From a checkpoint of a small transformer trained on Wikipedia.
Size: vocabulary 4096, 0.638M parameters.
Architecture: no position embeddings, ALiBi.
Training: a variant of Muon for these matrices, 4203 steps.
Each number is 128 + 24 x the weight over its row's rms, rounded and kept within 0 to 255. Layers, rows and columns count from 0. Numbers have three digits each. The size before them is the row's rms in percent of the matrix's.

# layer 6 MLP up, 128x64, rms 0.193, rows 2-73, columns 0-63
107:113147128122098082140180149146131116143117151135137112147104107122104131184126076151107141106111139120111136080144127113105140114132104102072164105135154159129162128104134168120091121119103154
111:167106094147101144140132146076095104135112149136104124149096153118126129086138089148122112138134158111131135118116174093134095139132088102082139098142134153113137121100139157152118112186102138
102:114119159104101130129135105128184119115160111096089138070064140123149136164134152142125132146166143116119153137177132140120138109131122118091117131101109113125128133165132154084164130164122151
099:168099140110115102142147145190124106163129147173107140165102079134124117169151142128127125092114147086117116150136109110108142144143106144125143111173103111129118111088156141107141089135123093
108:150099110107164153090102083130130156098108095109149135127121098122159123117112075138123138136157178128187112120100150102090136151143110128104116131132131069129131176121118127120147145129123138
107:144098109135093109132130111103113134149114151113123129085104126146137152100124123164157104135139106170155157150135149145150162131135090081139187116130135106098163110166090142125124109120100179
093:145107125134109124121147156118106141180133096112134132124094133144193138094152173155144119143118172147139148100118116161144163113156166142146110136080112099115173139155090140105118116128119117
087:137121082097127141156121125105108171150166147124169133159136098102097138146126097144120123131147160116110131167112133136092144132153159116095117111112146121144144172136141135076178136147163172
089:135178118115126113164120109120172128130100084128107140120119122126151147129118124140130112114121081124116091114121134106092184158095148156109101121134130061159135075124128140104165144106146142
113:147144163115168163151119100094071110120129131091108078108141169130120140102157138073113127143153123133126141112152126125120175185108098149125117112142121126134147099149094116147107125119123102
096:101162113085150146109155097086151133107154105146159109169158104130136127181122110140081141125133128144126137141117118126085140140118121110132135143129108105102079134133105177104110131078165123
100:096136112110145102091097128157158132130118130135113168139107110112119114136137159166097110136178139193119136165123145126141099111101117168146165085156116156116129107146127119113133161150149084
105:180140121111122133136106135077121111115086165119132119128151093109150129122097145157161140112146160160113103080121146164107183111136147155151137096154116108121123142186148130131119119113148106
101:123111163113138083105148123126084124128168086114107162159119105143116118129175149139160168125105122158109130134106103144146086144111149156155106171088110141131115089109115098097147133140146144
104:104069152088109079130150115128120129136109167101103100118143098108143134127133115170131120113112116151135168157140124123110132106135136122140083147153162088111126145089149137115121166167135078
090:109172118135100071128164100130150140142108147123115133121129119126142140094128158172133103129129110119144084098106118149148130151140158131106156138110067148125135135105072139147073101149104115
098:110102112134139125137148170122160099182143127145144108128118128142139119168130142111150119105035135144153114163154135131126073111121125146147156103145104154106097129105165097112131135130122140
104:112158160125120196140114127108125141094108143156105145109074137121146147122067170115153115151185095106141152142119140129132117135157146112146147127111137138138156101117098098098145131126123162
099:134161103091147115120111129148132072140094127111129102156123102125153141127124096120107154129136119118162096146133134088127176130139115175163107157142168131182132106102096100140129103157165139
094:113134087126081127140189192141158121130144122162094120155114097102125129100124102133117137142118174146109158119163111093129137085133117102129142143115121106111160135166137119140154137161108150
108:141121134102092126174096144073082133140106133120118150167106115126156150109111154142115112126114171139116154085140102114138186169132116138078135115123103110125148138096161123122138103141127098
126:124091165101094141128136148134101137082121145183128130170175149147121131116165112146090135151154122126137113125182074145097127137149094117127143100133129094162114112126136141143091110135125108
096:081141078134140152164154100113156181081141117139097117138145154106091119170117162150106115107174142143110149100106097132126108118136147103118151144132124105129146110168143132094102140122143130
104:150109132102127132113129129132117132106124131106124139146097127122169071136140133176125203109134106125129107166151109145129138100068155155135145089118123158125151162088112132131153140162156149
100:146132136122104114192141133091110112136122109106097121150110132153108151103198125151147068123155109121120131147124090123160135123114128124116141113105134175179165140138098136154125117094119114
094:126123131129135132133082149144138150125090121134132148136122151099178130146124066148112123162117121080078089118122127170108111135078171144084144120157125113113098108119148127137144166154124127
109:143115138137091165130128175105125119166140121156092099153122150102109118116110124105120157125121144137112168126089139118147125134099099148122130094158153145139149083123072108097131112082130074
092:135161140123110120128115136138094142131113157183115089152109142114150122127152131173126097093096101099147124099145123113094156084108165146109141095129114151116101129169124162152091139098115167
111:092164158093137158183146120119116144122160137154106118134092135071114136123169148137119140086096134152125159128128107096110141116075114134146140124133147115160131145099172108151143103150116109
112:115138124156117091109140157166114168175100129145134123161126179113112095111138127108135099120126165127088123089082109138070110152125118117130119166142177137142123113164137114155109117115124138
100:163184121157103138106117151114097172114108106124136126120160156173138138096148093137143173114126156141083143107106122160093131172125106139139102138137124120161121158139119109173134140114108157
097:173113121100116151118112144123150130141100143125138168098112076136126094147084151159132135132132118093139145078132153136110154156176097082085107105112089127129140111152129119122131174125119115
100:133109135125082153107136124128146168153054157086133130114103114112104102100146097152140109110117116103108151148108135104119135129113136133156093093163125153101165112158106124082120125095122104
092:075193152151112117148147116160111145126142121179178100148179123140059105173142135146141115120137132129099100142128116120126131163133109113133124144142106118136121108127134120100106114124160128
099:124107128174105151127116136124095128093076096110200113135138170128140132112088105118145125145138101168143137156137165152109133112135126145152107103116157109073104112129097162117119112133138138
097:130113154167090175157092125104103175138110107120102139150125147093103108121126159129103102126154101113154151136115165123148127130076108181129151111106097136143119092105134165112121133158122119
091:124113135097093111085148107114159151114161129093116098127074117150135125104128150114151119118115147122139129137100129151162093143088112184143176162124115136106129135135110156129079122170102153
104:111120077098157132128110111121149142131147143095136140140153146134105170146095134106096086155098101143108142135155115181116106160179157091147109156144145138163141101139143118131104098135127092
083:129119132125103117132118156120154158147098078136152095107145142095090170160128079194107115098123136159153156122134128105128111140115130139166137151108084132108147156122171121112162134132146120
097:153115148134098107131116129153094106149107137117099101123176168101120114115116155112175159110154162121111077111117133125088099171110105112106130097152134094123129129124109157127126172164113161
097:099117150112128110087130104131112130159130124119149128121162114106136124130210118130123148138150115104130136108168134157156116137154137089144141128159066122174104154132122126141073159152119106
094:149144126126107094172133157128097120136112113136151162121125140107153064091095108104127141111144134121098150112147099126109160126072145077151121090107143128121120118176154135119128151153100158
104:082167137130132119136120112110138150115170144184102105123163119126156078139143110124124106134136132140119124130126134144100159164126165127138143136102123117123047100105126147115081138160115164
090:176146122101145111138104148120160096155153140131139163089120132150200136141110100160124125154134094098121112133162113142076137122122141094156102120121139135150158171102101106111122125130092123
094:098102138141131087119094089130136156154137100078135098121140171151108118102149140158131100119121101119126157149123099124122132152137172106162086129125132119127105101117149118123088104156153191
089:127121145145123134154130155123105111203090130100142153126119124180172133152142133122110080166109108108103113145122110144120109134138128108137101107122125126132116108140151108175166104129177175
100:130072139114121107118123134115140104148102145134144106057152132146130059112150140104139110119139138146108163171119130140180126134125130098170109141152095119128151132075107134104121120132142147
093:105093161141114117087101149096137114102133145131113155091152172103136141121129138146152140175098133133122126101139176169120148134120127163185116125094145178117143135132115165134097122156110111
105:096145120089110139104126110156143115148126120129133150138108164114153146124131154139158100146089142137078131109109161094119150120093144154128133130139136144123071105163059125128115145101116072
104:147092135118153135147117110098094111128164134115103101091132074120115136144085134126164106084111150141120086127113129156103120148106117128093121115147065108144134132141114133146146191123098114
092:092136132133119102137148135158085176129136128111101160109117137168086128120133132132150132141173132095119127147117153112135137087157140137135090113090132140083150143137162163150084087170108136
111:142145156182149139131127139159162166114157108110132094065114122127132115091166131125104108130118118108104163109098120120126137148138124137122068121101132092183158104144135106119113102115152122
097:136112185103143145106123151127109087128146141131165147107121145116109166128119098141125161096085111130113107139168128148158125098148122116145061091145148130129155106147113128139162120172096154
101:142147119114120159139108151149123148127159109165120101180162139149121126132126139119087122111119151106097104148167107152121123084155120158125174121139070126137099145138117123147135140142101057
091:123131123088094112111101120101158148145129168137121135149080132137127196101147097121141071177108150129117138106166144114132114092158143102105158138129139153166118131117144107129138125093143112
099:139147136135130164147144142123109183127116180111132142146180116107122116128128078115157145171109168120147099123157146101121138138098109111096097138157137114131134175111131129097158164120168106
105:139112130153100146126126107132149118138142120122134174132088128132085190177128184124141112136113127123115154111101103098145104082125143177118082153115130148129104118163090135115150100147127114
099:138142166163135125120156125152117153170117124069138084181121102125095128108142185113155105120132162121161153145134102115111144110115109120138146143135125124128126168073117125143156133133167104
086:141133174101130129135113101124153063133119131182155119178154190129103122131147139155152124105121155125112122129160143119108140124142118118146117136150152144180160133158112081133149112158144127
101:121146096101137106146088137109116117111131124101160117100120139155119161129128090099097192165124168152120136142144080109154136123102120135118113157085133127106114128141093148129170101097087137
106:140196162137182129136129122095149150136159127146088119141159095098134088138185106137121125142107144097150149108135137126101116131152109117102118102110114150134100149134101113143122135167088098
102:135122143128112171112112126112142135111122126108168075174113124128110109115118132162119130195108119130154144148122080149114165079124146139120114145110126187121108161164123133113135152112092151
121:141180131129151136132089142139166111168180110121125118137140168108150111132157114120098111156091137101101101116145142120127139116108121184124146096089105151104080142100098149131127127138117166
100:138108130126112087162194128162148104134145110136112114136152090147118107137107142140133139159154129177108131138159113178114111136111148122127100130091111092107155155162102133098157155128156090
099:114145122158110154107114139139155163167124143146155090117146151077103146135132152153089121171148088159138132147142103099141087070117127110133151132132145090115127155133153130131101142097166123
105:105149137106104091131130115170132126155089175161163107133116124125166100154105162106128111127140138099172119084122115132101138128166149141175124110122138116108080132155162132138088115100131147
096:123085149092145137106117136107126137146136136146077136118153113094114153137122155104116116148115126149146144140189161150141131137107090091109130161129072125167138118156117156168122135138070127
109:122087121113090124101115102139140149136136129120196169106121139141140102165120120085126122128154189157162119169121142131124127122095100143138145093160130088157154148125124098121143130119092113
097:110132162094111139136101160126126135112087090147097142108137116092155129120086151128122169168136118117082121149175134104117113139059098123150151116133134135125113100142131119167165153123134102
108:136125160113151137087098151157096109153150146097126100137141146126142130128097072108131158133125176156084132108085139140113167118097121139159133134143150143124099121118079135111131126128076164
104:127115172169155115125158097152151124099138154119114159128123126148124131102101151109112136138183166145132150096138168084141098117084079149115118112166106093131144129127141173136106135128124100
103:104170148117110185146081101142122142123115159107131106084147154117109132108158122161123119129149113135136169115138139136144137114183141052133124084126122125106131120162125125123110135132085147
# layer 6 MLP down (transposed), 128x64, rms 0.147, rows 2-72, columns 0-63
106:136133127172118105134133132147160126161102137139138128143135140112125151117116134088151095106117137151133133109120109105087124138134151079144164120055143056102100143155135118100089109120160128
108:157126111130133129137143145161082128166096113108092125121108085133110156144125134119146087140131120114170119123135097151140165140108132100131097138122107119107097137177073093147151129137144064
096:144118148121153135117108134116175126110104102119090162104146155117127133189123120132162104116114153149106110141097131148127133107185184154111152155140146132126137103079095122099158091130142129
108:147112091082129092117140148115136103098123137133094115108161148095096093090102158152101129139127183137132135150146138120107157112148099124118100112163166101112149167114124148079108125147108130
109:117134123097154131136115124148144131117143089181108138151159122135174095133104091110142147138155149103109093150103053112165171133125108160131122118080130100138114140149130101110124123120154121
113:099110134126102156127137131107156138092088123131135089112133122102079120196148105123124116157117144122123123134111129180097142146135141119127165114147109128154190108171098130110165122127155101
098:152090131132135185092133111102156147121125192188102124099125123137081139086130103107114123112125095163134150142116114112142153173132095160109155101118163120118118131116107112119116132134134128
097:140184114108102084102112083103102117124129158109149118146160119103125129090132094132143127131108175101132126132115117135086173124131114136125143106122125100101151065125114135136129161106132181
094:150130139103126115076131128152124173075156164145088134103129150136163152104150110098116149136084134153103110077126148146131098105139133172111135132139119157107115124136142137141137090096096158
109:062133142114109109120147110125101140121106133141099129104098111160111175097111118134139126188142132160064128150153112154123136161156152137158124161153135141103121127154157132124150105097129101
094:087158127110128137097172146140119127125145197114128155100136134104103143154132107079149108128130160106127101160082123163125137140124139105112113160110147124121113140144106184078109112131143149
098:088116132136097100118131179102169095136128130110141123102078121122133173092095139113129143131177109095163125137180098146116132111104117093106117157111161105122104123111121123158154117111147114
097:116127090119150124148128136117108195153161107150102134125098104147158138128148059160143150119070125102121151162145144138134164141146145127115121135142135136148081136129117110087131088144127147
097:111142131122135126130151137154097092120118118152153096120103137112129112120152135134095074085159155144093094190105144106156140120098139127070137097095133119159153174124142149119148131134147123
098:128051168122108134148116088127113129111121160122113141093138143122113118130128136176155140167112158135161115104106134136131147146113116134098084190130138127095110103115114146118098138174134103
098:123146168166172130165108142155115138158152147119126136112138133155108099117124127125138123175143178133156154151120158091089121162157104096127126147122136088106125149092109157130167158100101132
098:152139132106135119123117083152112134164088137135113151145148105140133113172141079101153134148098147164137115118117170137134160119140134110141131074111096148113101188163106171148121149116119113
113:107165093141128142118131137127127110098103092137123128098094157153135159148114143092089112069114098120106119150144109169123157144149168133147154142198126166111103126133108107116135113115118143
107:125154105095126135135135156141130102119144111089085108135155155102138114149106112154177076109089102124124127115091184168128101113134174140130141172151133128118156128122157124153159114118132108
099:107131122124109150137117124119134146157121122131147110108138137139101115119187162135076129113137124065107153173096130148100149107152139091131089151129085129150143127077136091157098141131109158
108:170088145153134155100113136145112147169121118125158185097131156135122130129148120126108148133107085135156111119123146112109086160127141131147123078150165107118108119106094146109068139095131144
131:117128077108137163105117116115109153177121145122113131104104098142136185148126090138144102086200104108116171108165127148149122110149141098157118112133119115149104105131128129119133123127101100
096:109112134105097138123120126127106139160131139117108139119126129146106138096136116116084109181117149118134153145110184109133145191169113095098107116046116141126138118154132124114154108129111162
107:131120090122120100102135179135103136076121105120085154154143133107178159142127119150141195125104119163116101129136147142121141165133132155122102098139094140111149118102144137118162116170150119
104:125126129146139127145146125137132163110109115119155187174102124153141101136157157156113188171076102111134146126147120120116158135134142110155135122102114097125111138120175133068126109116120160
106:168114134132099142109104134141150153113108132109129128086145111158152110137123127169095114127133159131100163110101133084135102128113124107143117113047127160140117169163129099154102110147167141
116:134164095146120155097157147149137140100062156126125122129120122136098114109139104193100123109139127118123116140173118142130151122108128140079087149085116160117140087149152163114125138102108124
094:162114113144124114130133168134118144140081098123132141125101127136122158099094152163119115127156126150129167108176153087167119084118163141117121147161156110164189103144096113145117145116126121
109:112125145081131082157097160099138100141146147176161112102119111154105109116107146120131110102144093152153161148135109113152108137156083160100142160157104112128105120119101091111124127165109139
105:150134137100102120131089104110139143100114120110084144109132130079144168099141115143127163137114135169150116173130129080128146160132153146137129074134163173157141131138100142138131094160092134
102:155122115181115146116096108109125111100165117142117170152159121136108126123117091173140172107185148103147140137121153100133114093129134110057121132129119091122129151125118135104113134162145120
095:090183128123126124085102142127151124117142115078162123153132120142126126125110111130118128072096119106159147091111168108110111127112193113124120142109127109142140112145132095145120127123115196
090:105125166144111132114142145129170111172102135127099143173119106105165126117123176116134094109109101132132118116105122120136104179129106112136068117044124109120130128127102119107131138135110145
085:096130076129139125119099116140132140080178176159105163128083129135126158132112107149156158135113137116131174132138147153120121090141105139146157114080134112130078148119121098121148135129147162
106:151103131161112169152162100102159111108144132146140110124159136123160149087119138138153161135125123123150142162129111082135137105103142142126186112136137150155114081072135103128120091165137106
088:128173122114136101092115116119140092089138172143111145134105116129175153124165135126163126144143118130097146171149122109115176114108119095085117128157133110190132113127116112176134111126108103
087:119121156133135122128118111136102101097118130152157119155143141097094124089140092147129131139127085142100115104124143137089141087144141117118137155217108107105107119095147114072150110117119150
104:143124109169111142123138103122135111118079125078127092121154104135118122095144152157092127163122080161156106125143136191087127103155133101151158150130126164110115135089144105140119123141143103
085:139179097130150129134150115157119097119103161116126139115140125144100121143146163142136123163111161127109153127161139134112127104124105114093116104198155115125084097147115137128122101106191170
095:094119118153115121153146100092150139144105113110128120123172138143092160120117152162119118172135087141165086143156139130116115118108109139116101166101138062138162101164122136172152123127143126
091:127159128128137134104127140125137156115107110178173138133095140129134119097081140168124137133109150118123147131135171131091122100094147171117116148191131116073169152100164145116143126106117136
093:123132124125114113108149108167119197163142138137133119104119123163159128108104112147137127126129149144074139124116165059132120155114153131119168051119110145126103142142154120145122139116123138
094:144134126135093161135111130134110154086090122125136129140109160101178113137134120071121122098142117120159119107116089135082135151123149150104129108137138159150099154106098144113133185094126080
098:155119104136123131099141141125110152116173096129142136118106110173137134166110128102137082165114149124112149132147162147134113142120118108092194077086141130122132134127125098140144182101140167
087:129158096129115166090135123129118150100123093119146114125126146115129121153162108106113156133128106132146159167129136116152112135174067117119127103140113117184147105116123103146081122194099132
096:127107090111145106115151093121113126121130126108171108130126119110172140148132143155151113172122101151096100145131147105186115126133162148068139137115142105165109168129137138173119153135086145
099:231149124134135142093112173140126106133145142123126174129124134123141079142104153147154115132124161139111085111097130171113119107109092097116120128130153126162134118109121119120123128125134097
097:155101129114141104161128105109131099143140145096144091127139108090108133131149117128188115121184132130122141105081178102163114100132151126098138124120091085119170154116108132143134126132160101
093:134126122112110088134138086146134161107141094125113097116156143077129142183130126100082122120141128132140147112143160081135098149155130131125139149129133160113157141133125144174144080102123186
100:128142124148134153189136155118136141125137106102080157094151119149118147105128132157159125077129119115148166118137183105148114141121093132097139112151109125157082110121128091111106130180138108
103:105127130133134134179146117143136157159069137109066111140115119146164123109134147159138061085148135128159147172133125131102151117135155125141078138125155102120142137091125123136138108140129148
113:076103114137103176108131096119150134122170109125113131154141123116126099091123139107140122087159097113119148145154127150158102113132108126113170125152146167125174160132100172080108116131132099
094:155076135128121102164139090106131104114111105120128125139105132177104111131102164167124117123167130131094154132119147102099161134088145080107139125165153137151149118110128097187114131119150114
100:129144123129109092123135122133087107173130091145154147106113119140140154097096154039135137113095140124138149156140122106137133186139120111143112133082134145143141173096141158140122142130126113
097:092123098158122121129103147118126081113161146115135077151140118117117131141133096093151106162130166131123166147159117114157126149108102088120111104087132120141173161103129145125081136132163094
098:129137147140093096157141149105122152102154136127147093132148109129139106153139144102129151161128127132178144149162072120110123087110156130091163117154099153112129102087119168110153088150148106
102:109136190158098155127159193115127133140143111127156142139110139114142126102115139157128167118104134120103129093075110097121103108136151159106116152140176145129110100150109124090114095111141113
105:120152161112147127135137160127131148120129123133083080115113126131076115100109180125140145144080124125134116069148095118150120167137095143163096110120143156086112158164135097135128113138109127
094:140146098139137143091110164136121127132159138111090150135107132126167105134146124096114162110116149134162203107120081165088101125102113150151129118075143140114133128116095115107125158119115099
098:123102163113155126136101136128116118126129148126175147129125163109097082119149125159101115109134141124121191100134098117156087144123095122087135171121105163104144128139065147110126112161116132
100:092129118139125126155139113101155118160151129142103093124098150109094124163122105177124141134096157073146152138113134104143160146123133134118131099098187125155115166099108098103150121107161156
109:115091083119138141125124142118188105131099168132141119104123072166106128097158155142123137158079088152155104145160138134133123119155140151122124124154126132088105138127123151110114138076108124
114:142133121099118106148168117078135122157119172110139123128181112149111087161114142108158143110097144156117096165090147205124146159129107124130110124117112135125154121149136142119159134155135129
103:113168120106115079133150124170106133136097119067126144114129124102171121121174090081159094110149158146143153137137128114149152164111158151133139164151103148139126124147136139133173135114137137
102:129154114114158112092108144122161133104092173132106157132095156100129165133130144118109124112141101117112117157162081097145114177108122124139154122160130152147127120062122134125151100097157160
104:102136160150086154142109112162120134136118149164131122157110137137114089083142123130144176170127150130119113080140132088129153111102091173119101145144137099130144149145098127124166088144137160
096:113136115119104168114144118114180151080124116128126154120113115110125115133122135112147135175118128158151139097131163105138166146119132115157102167096092152172114136158119170118137060108104123
106:100109100143132086144135158122111116104130090114124151133164124138154147128111171147150154163136114132161090139119135138097089134164142127102137122093166156099163107136145099071175131134113143
101:130146125124156138120083098113109124145138161129143140164126116093138145098134117159159117091117103102210166147120122144125129065142128122139108166170118128122121147131082142137097113122123145
098:101085169119099091104145148139126101134127096104168120154127133141093119132145149113121115126135089156112094170121177117145093153129144103126148130071121114138112138105114119128094087162162139
090:072131147128143098068141097152146138139131115129161106107136122144119084096127134145156108124116141144138137075140160113119115114132131118141119086191133124123139150114131126165166174135086142
# layer 6 MLP gate, 128x64, rms 0.195, rows 3-73, columns 0-63
119:172132110110111163132147159130082145142132109104153142094095136149092067109148112126081156126147140148133089149117118107123148129140146115136110121102102142141114166130132063101119131092107119
112:117133147153141161155089148104124117110169082135078128095132101090134134106130125170128155091120141152108081132116144127158142139131134169145121136135157130121113186111105103155144124169154144
097:110155170110115129163098101099130153143183124158128113141142108141156113131101149100137126129156156167139099101084123121139087102105103137128112126147134130164096138118101163162189131127141124
108:098107119117088095151140087145112152139154125100126105145131136149169081135159144087105153143182142151139137135100112107108167137090104137132079123163104094144153123137100145137123141149148131
091:155137145098100141162152149077087164162110100127115128111155153129140079139130120162113142111164116143125116113146157135097178129160131090131142141139150159099125119097123085165154137129133109
105:097165149087140129135113158105149115118182119147145163136139131090094098077134141123121146102153130119133153132103115087104132147140153111131146172136161145127128148116077065139121122106124124
093:116112131101170107141082128200146115157128124143145140140082132099157131154125150087131082102107096129147145116125161085121129123076123149137106103126109157148134136127095120137111102103117117
101:113133142133122145097145126129129093129156145113159141122092166137111101129136118163120095127132137152094083110148157061108110126162135126163133127154167135150147090145110108121140098195113116
101:124147129136099130193154129126176132086174082127116119157150119145151098118153140144135165115132128129100129103132098098100123108113172100118107138093131145104091146119120142131162125179108128
097:125076155173108156119124126102166098109096138088134110127156142156121139143108181160161093126112101166141112150149117162113127151130119118156140146162141128107101146144121126111161148153107085
118:107118117150127115160126167110128121112101152135114110067163122121138074142147119128140144135139083117131117122187137124129143135138123120130156095120074118126168122132138133192112096079119111
110:113116137169091146147151129111145102123135151123160103156165103179101150146195104118126118164126113157139102068124126140109146100149118124133110112116129111143123092141130134175101143162144143
103:120115112131146094186149117139121088116152119144115151132098143133107115127133143135129143133103139128190140109131138095054139115120092153136096149136164166136150123073118162161134133123140153
116:130081127136170083122131113102101124134113127128156120132086127114114155108063135154107152126144141136099153110123143087096131112140146129162100152197114104096113145118138120125109105122166152
094:086108118126123123146112137125150121126121142147104080144180119088141094122109116105156136181099129120145113081135129118139192103133150164131117122138137153149117103121130134173106130166169101
126:151129117162103089146120138136142136137102150125118120122137130102131110124109172157149107111116077119099122112073109101088111114158126064152161165131128135117149131102091172134130156167133117
109:152124131131095168118133141086122152108135099108111133150093169116137141113126140136108135116131156189160114110153115101090162117161104134120136122183097134161141167152120141120106130093132078
095:148151167144165148112118108120106118108144145156118053132114109117141103131138112151151103100124109177121123103114129148098159140159158108161131145118110097115065165160145149136132139136151136
103:128132134142113124139163143069129122148138148092174116126148107102149141077109149165121117104123095155160152116132109092130102101102084114152170141171147118111129145136120142105134132167158095
112:089128104182122117180143117139174118134168079157094120131093093128120119127120172140105051113122124104157137116128116115130128090147129158127113138135141125125114156140118093118134125140127102
116:140116163104164100143117131162117146130118144144085103141092122133107134140122133132087152121155135133115091102128124096126156155115139116125140147123097138086094150111083116184180128131121189
112:071115156121124127159118121118169134116117102108090112120102096164115136121131146130101072140141146162126134158091111115115124161099172142103111127120124127101115140098143131121162115072153084
092:108123076111205072119128158137129126115160104104131113133159123168147099137117127081142140113126127157137093141137126140086124125101122117148135131126081149110150141114149115146165102160147138
092:152093140126173165076113144129108135079132142126130142133070133118087141108105147149081099134133137125131129115152122108108119160131095133130090109138156128111164068121140105138152133103159134
075:164104131140153151127066132170124128093130155141108109106119159144185132162098127128131121134133156104128133135115111112086101172102117120120134162148087165115165139116078112140118125103143141
088:109119145082121107138133136127129095160144134132155126138097150119134114118143112105123140147123085114127101132157130073112104134119137061165172137133135148107120116116120077151183095173150135
121:111124153125079101116143109151088150144125119130066087112148105097118111106112149106129139124104144144118128095088133111091099128119168148140107165117178133127118128099070136129142148106145150
106:151107140178139080144140129137113087124136129093145101181094151121148121119135125148109130140108149111076102101116117113109152120099170112135121124119115151115155197109143157096121105155113140
100:119138161166088120140171146117140129140103124118139134115109134124150122126143134146138163135177093139117073109113156130090119086113126084097126150122120138146141104094093152145155120179135179
120:140143197135091178128107147144158162157098125145105121122139109128140093104134141170120149160078116125122098127142111139120148115131101126151102102167139126138107115097107094134124092134091094
107:138097126120122066178151135093156130114149114127135130128145131149161102103138149116152132136120149193141132148143091117109145089099118118150070128152128115140133162151166131140135116165138091
112:087097092114104119127103145151146139125134112133137150099099112144095113128094120157136100138115113126117101175088127108097125158077103113146126159125145129076162103143124102113110074091123141
082:151121138119149103154139104142113100155104124140125077128115174145143121156167134142114086152123140181161108131132134108145135151128104127148125153147154145123146163150167120121156070148148184
087:191137112117113116126102121085124120104139100105158090126165123138109141112131152139109070145108140137119109124079111131098144125109145167117095076124123136152155130161102136153111096109111094
092:141117139117117107148125152153151112125142112142166131129119135144106148150143111108102078136127159155143078143119109120064096171129062100121115183113125139120156118165137115136141101104128149
090:126106126137098112117143173127094155143130099156157126135142115112126078101150080126148145145118118134118111097121126139167133151123136152141135121070116166134116124126121044150130143126077118
093:083140150129144111163112099125124092117126110148082112142153116119147074172152137111119162102143163136125094141114094114154121153102109154140106107174103096113119158141093135103158141155125145
067:158069169147148109132108119117131152157130118158118136131186127134135101140138097107111151084154143119146108101098121152120136114111125126156133150137102185118188131115112155140119152158133091
093:132129137093145140128137119110125125119122128139153073120116086102138111142091152128118119185136154114168138087179169132126108105134120119130150108103075110111147074134120089166134154131138142
088:144118110135145083146163171119140106140140117163158090149111107113148137104119133163153132123138127144078124123124083124120131092101136113153111162102129145109182077165125109107172119142135157
089:165114118143125099123118149147112091144094122127086137102124110160138161136121116145119119157096142156178078123152126156122129124091161131126143161081169141098131149165118153156134117096087138
103:156108152129090146170158131134136133154115156129116145146118178080112120119196155142084116136107115118110112101153128089093133148125110087153126157124156125126133104130130094117117109178118119
103:074104139145088158166129128118120139094138089112140113110130078158154091173109127113103147098156132134136134139134141077130132145095139121150124137122117148091139160111113097168094137124139166
100:145106130122176120114116116159123164139116199166102085088154140097145134134146100117122138156115142154106130106148119095090099107144121088160130131111134095102111138161147144144130117146116165
073:125102149114125118122119130093161152160141099149127125129148159080115163153128088102111098134134113097163112091118091146138149159108178151171110142112085141125175118125125120141173120111134115
111:125130115098129116128085162121143148129146092155098122120112071157091092138107145155122132104108130124126116127100130137071148067135132137121129159135128177161072153150135142131153146148132136
075:105140142120121159126175112126112141090110118132130117163140117125105124139174125102105163155126134114162109134170134121137166172166125062137130117108151126195136162113123149144149117104113107
088:159108137132112132134158142126089141161134130114103131122134088125119173145116085094105123173113088135113086123100131127145093088096124138101121140105124160120133131157122109151200098148152116
100:145153122145132126093108119068104137162121127103142133153127121143149108155141164146092099096129144082158131109094129111105109126133166101119131136114086089141122193131074142131138143142132140
085:174142149111113128101127130136151129065136131132169150136136094134108138117115113117123150155094136130117139082106157106153076161137080124140146145137079166112100149140104127095129111104142162
109:156134148102140106159097130175089097123147120125152063144118083129094135128132130163107139148124104122120124114120127110118081094105141140136159119126138148096098096101153101163176130100135141
090:133123106093134086089157148121112162131190129108120110095115098144088108146125133133120129176121112173148127105120131157108127137131107165126122160071130127090160131179136108136145138127110141
100:155139091143101115157118148141108137140130125132162144142131145149111118083122101084081087148121116087117133166140154098146134102122108125127125122149164156131185093120114151183112108156102126
091:100121109110117141135127093115191158152095118137116123147100138168146131164114165165114161151133112091151144149095122152065093122147129103165124126163135107120132156124137115124098135104162124
098:109098115133150138111083096154138190132099105116126160121103138171140112158143113150109128130133127137135142142094112093093085120167123103169109121168151121102096134160141115132132163087143123
118:103116185157108148130158138149092124133097145134161117128114149171152117173137132108137118113122147141104137121109098099083129177096124124131128083139125135111084110122098186155123130126105150
106:137110146110069117169125141164144145141125129103100079142087084136155147112168146127126150147124133117118105096085110099143115137140112165160090152133127122142129133136087127151117142159095088
124:141137071140109113113163130153123159116156147100100109098082131138175122128139159124123126159150158128163148092112086135112097096112113143163156181103138145103147132147093121123105134120136109
100:125096147163127123172143130110124116153123095159095115156126081123096150118161151108110142119111190128109083108118087156109107080118157124101147150150123129110125121150131101141121128075129126
102:130144105097163152139085127091064111114139119100138139122097122100139141168080168124075121127131131125151143088134123108108104099157156133138165169129153161147132142122134134146162113134130122
094:062134140161128138122124139124112117122133142121091086125163125181130118137154147123144099101168134169124108144071122123126154136139132120126128170140086080115150124094104085142130150133112152
093:129133136089132109123120152131103148064135134166131138115169167159122090093158145123102162111121127118122090140105086124116156128121127159143169145143140128127129174119080156137091108114117096
100:096138166137159159108091113060135126143154145135114081105134101122146152143120140109112135132118110138098132133094158095138090119130099095141158153146089126135151118114133111156146094118118185
101:109150127136118131136070167094156150140141107134139162116099118120119143172078137166117126114134150114102069162112146108126115086107115095125151108134160131108104148125110147170142152150109102
096:162147112134099142122129161096135090152146123100101117152113126111106143110154151162115153130091093132080111146138132117131161095139149143201151113118155161111130122139119131086153157113169120
092:144116156133097119133074119131128104154106144146116092129115106133134139119110169172112141158149151139146069139107179150139140115131167166152143126177139111136128127111142114131121190107161137
115:136097150093160126142109116108168148151122100107117145114081111080165085088111144103135131130154087140136171149127147086133141123093133147154087108136098142115106143138110087114140112138138148
104:146148140119131158131091075110121160137131153099185135111142145105124139153123158112119090155109075144152154116128144082120138121137114145131091137147097146150110105125082139131136073161122111
095:140109144144104134160104128093101109097117096134135097126128096164113143133094142147096142112139171093065126104111130094107154158144115115142149129177141119154115082095154137141153130160145133
106:112108148134167136146133130103122141129107134109149051087134136096151109082105114130142123107156100107131122137094119079121115113097146117123118093155136179156124090086121107132154156127116127
097:120114139116161120183125143100107082130146182133124136113088108104132175123077131120094150149139135138088137093140110101102119135150121121129122143126131102058137099094144112133144120131158120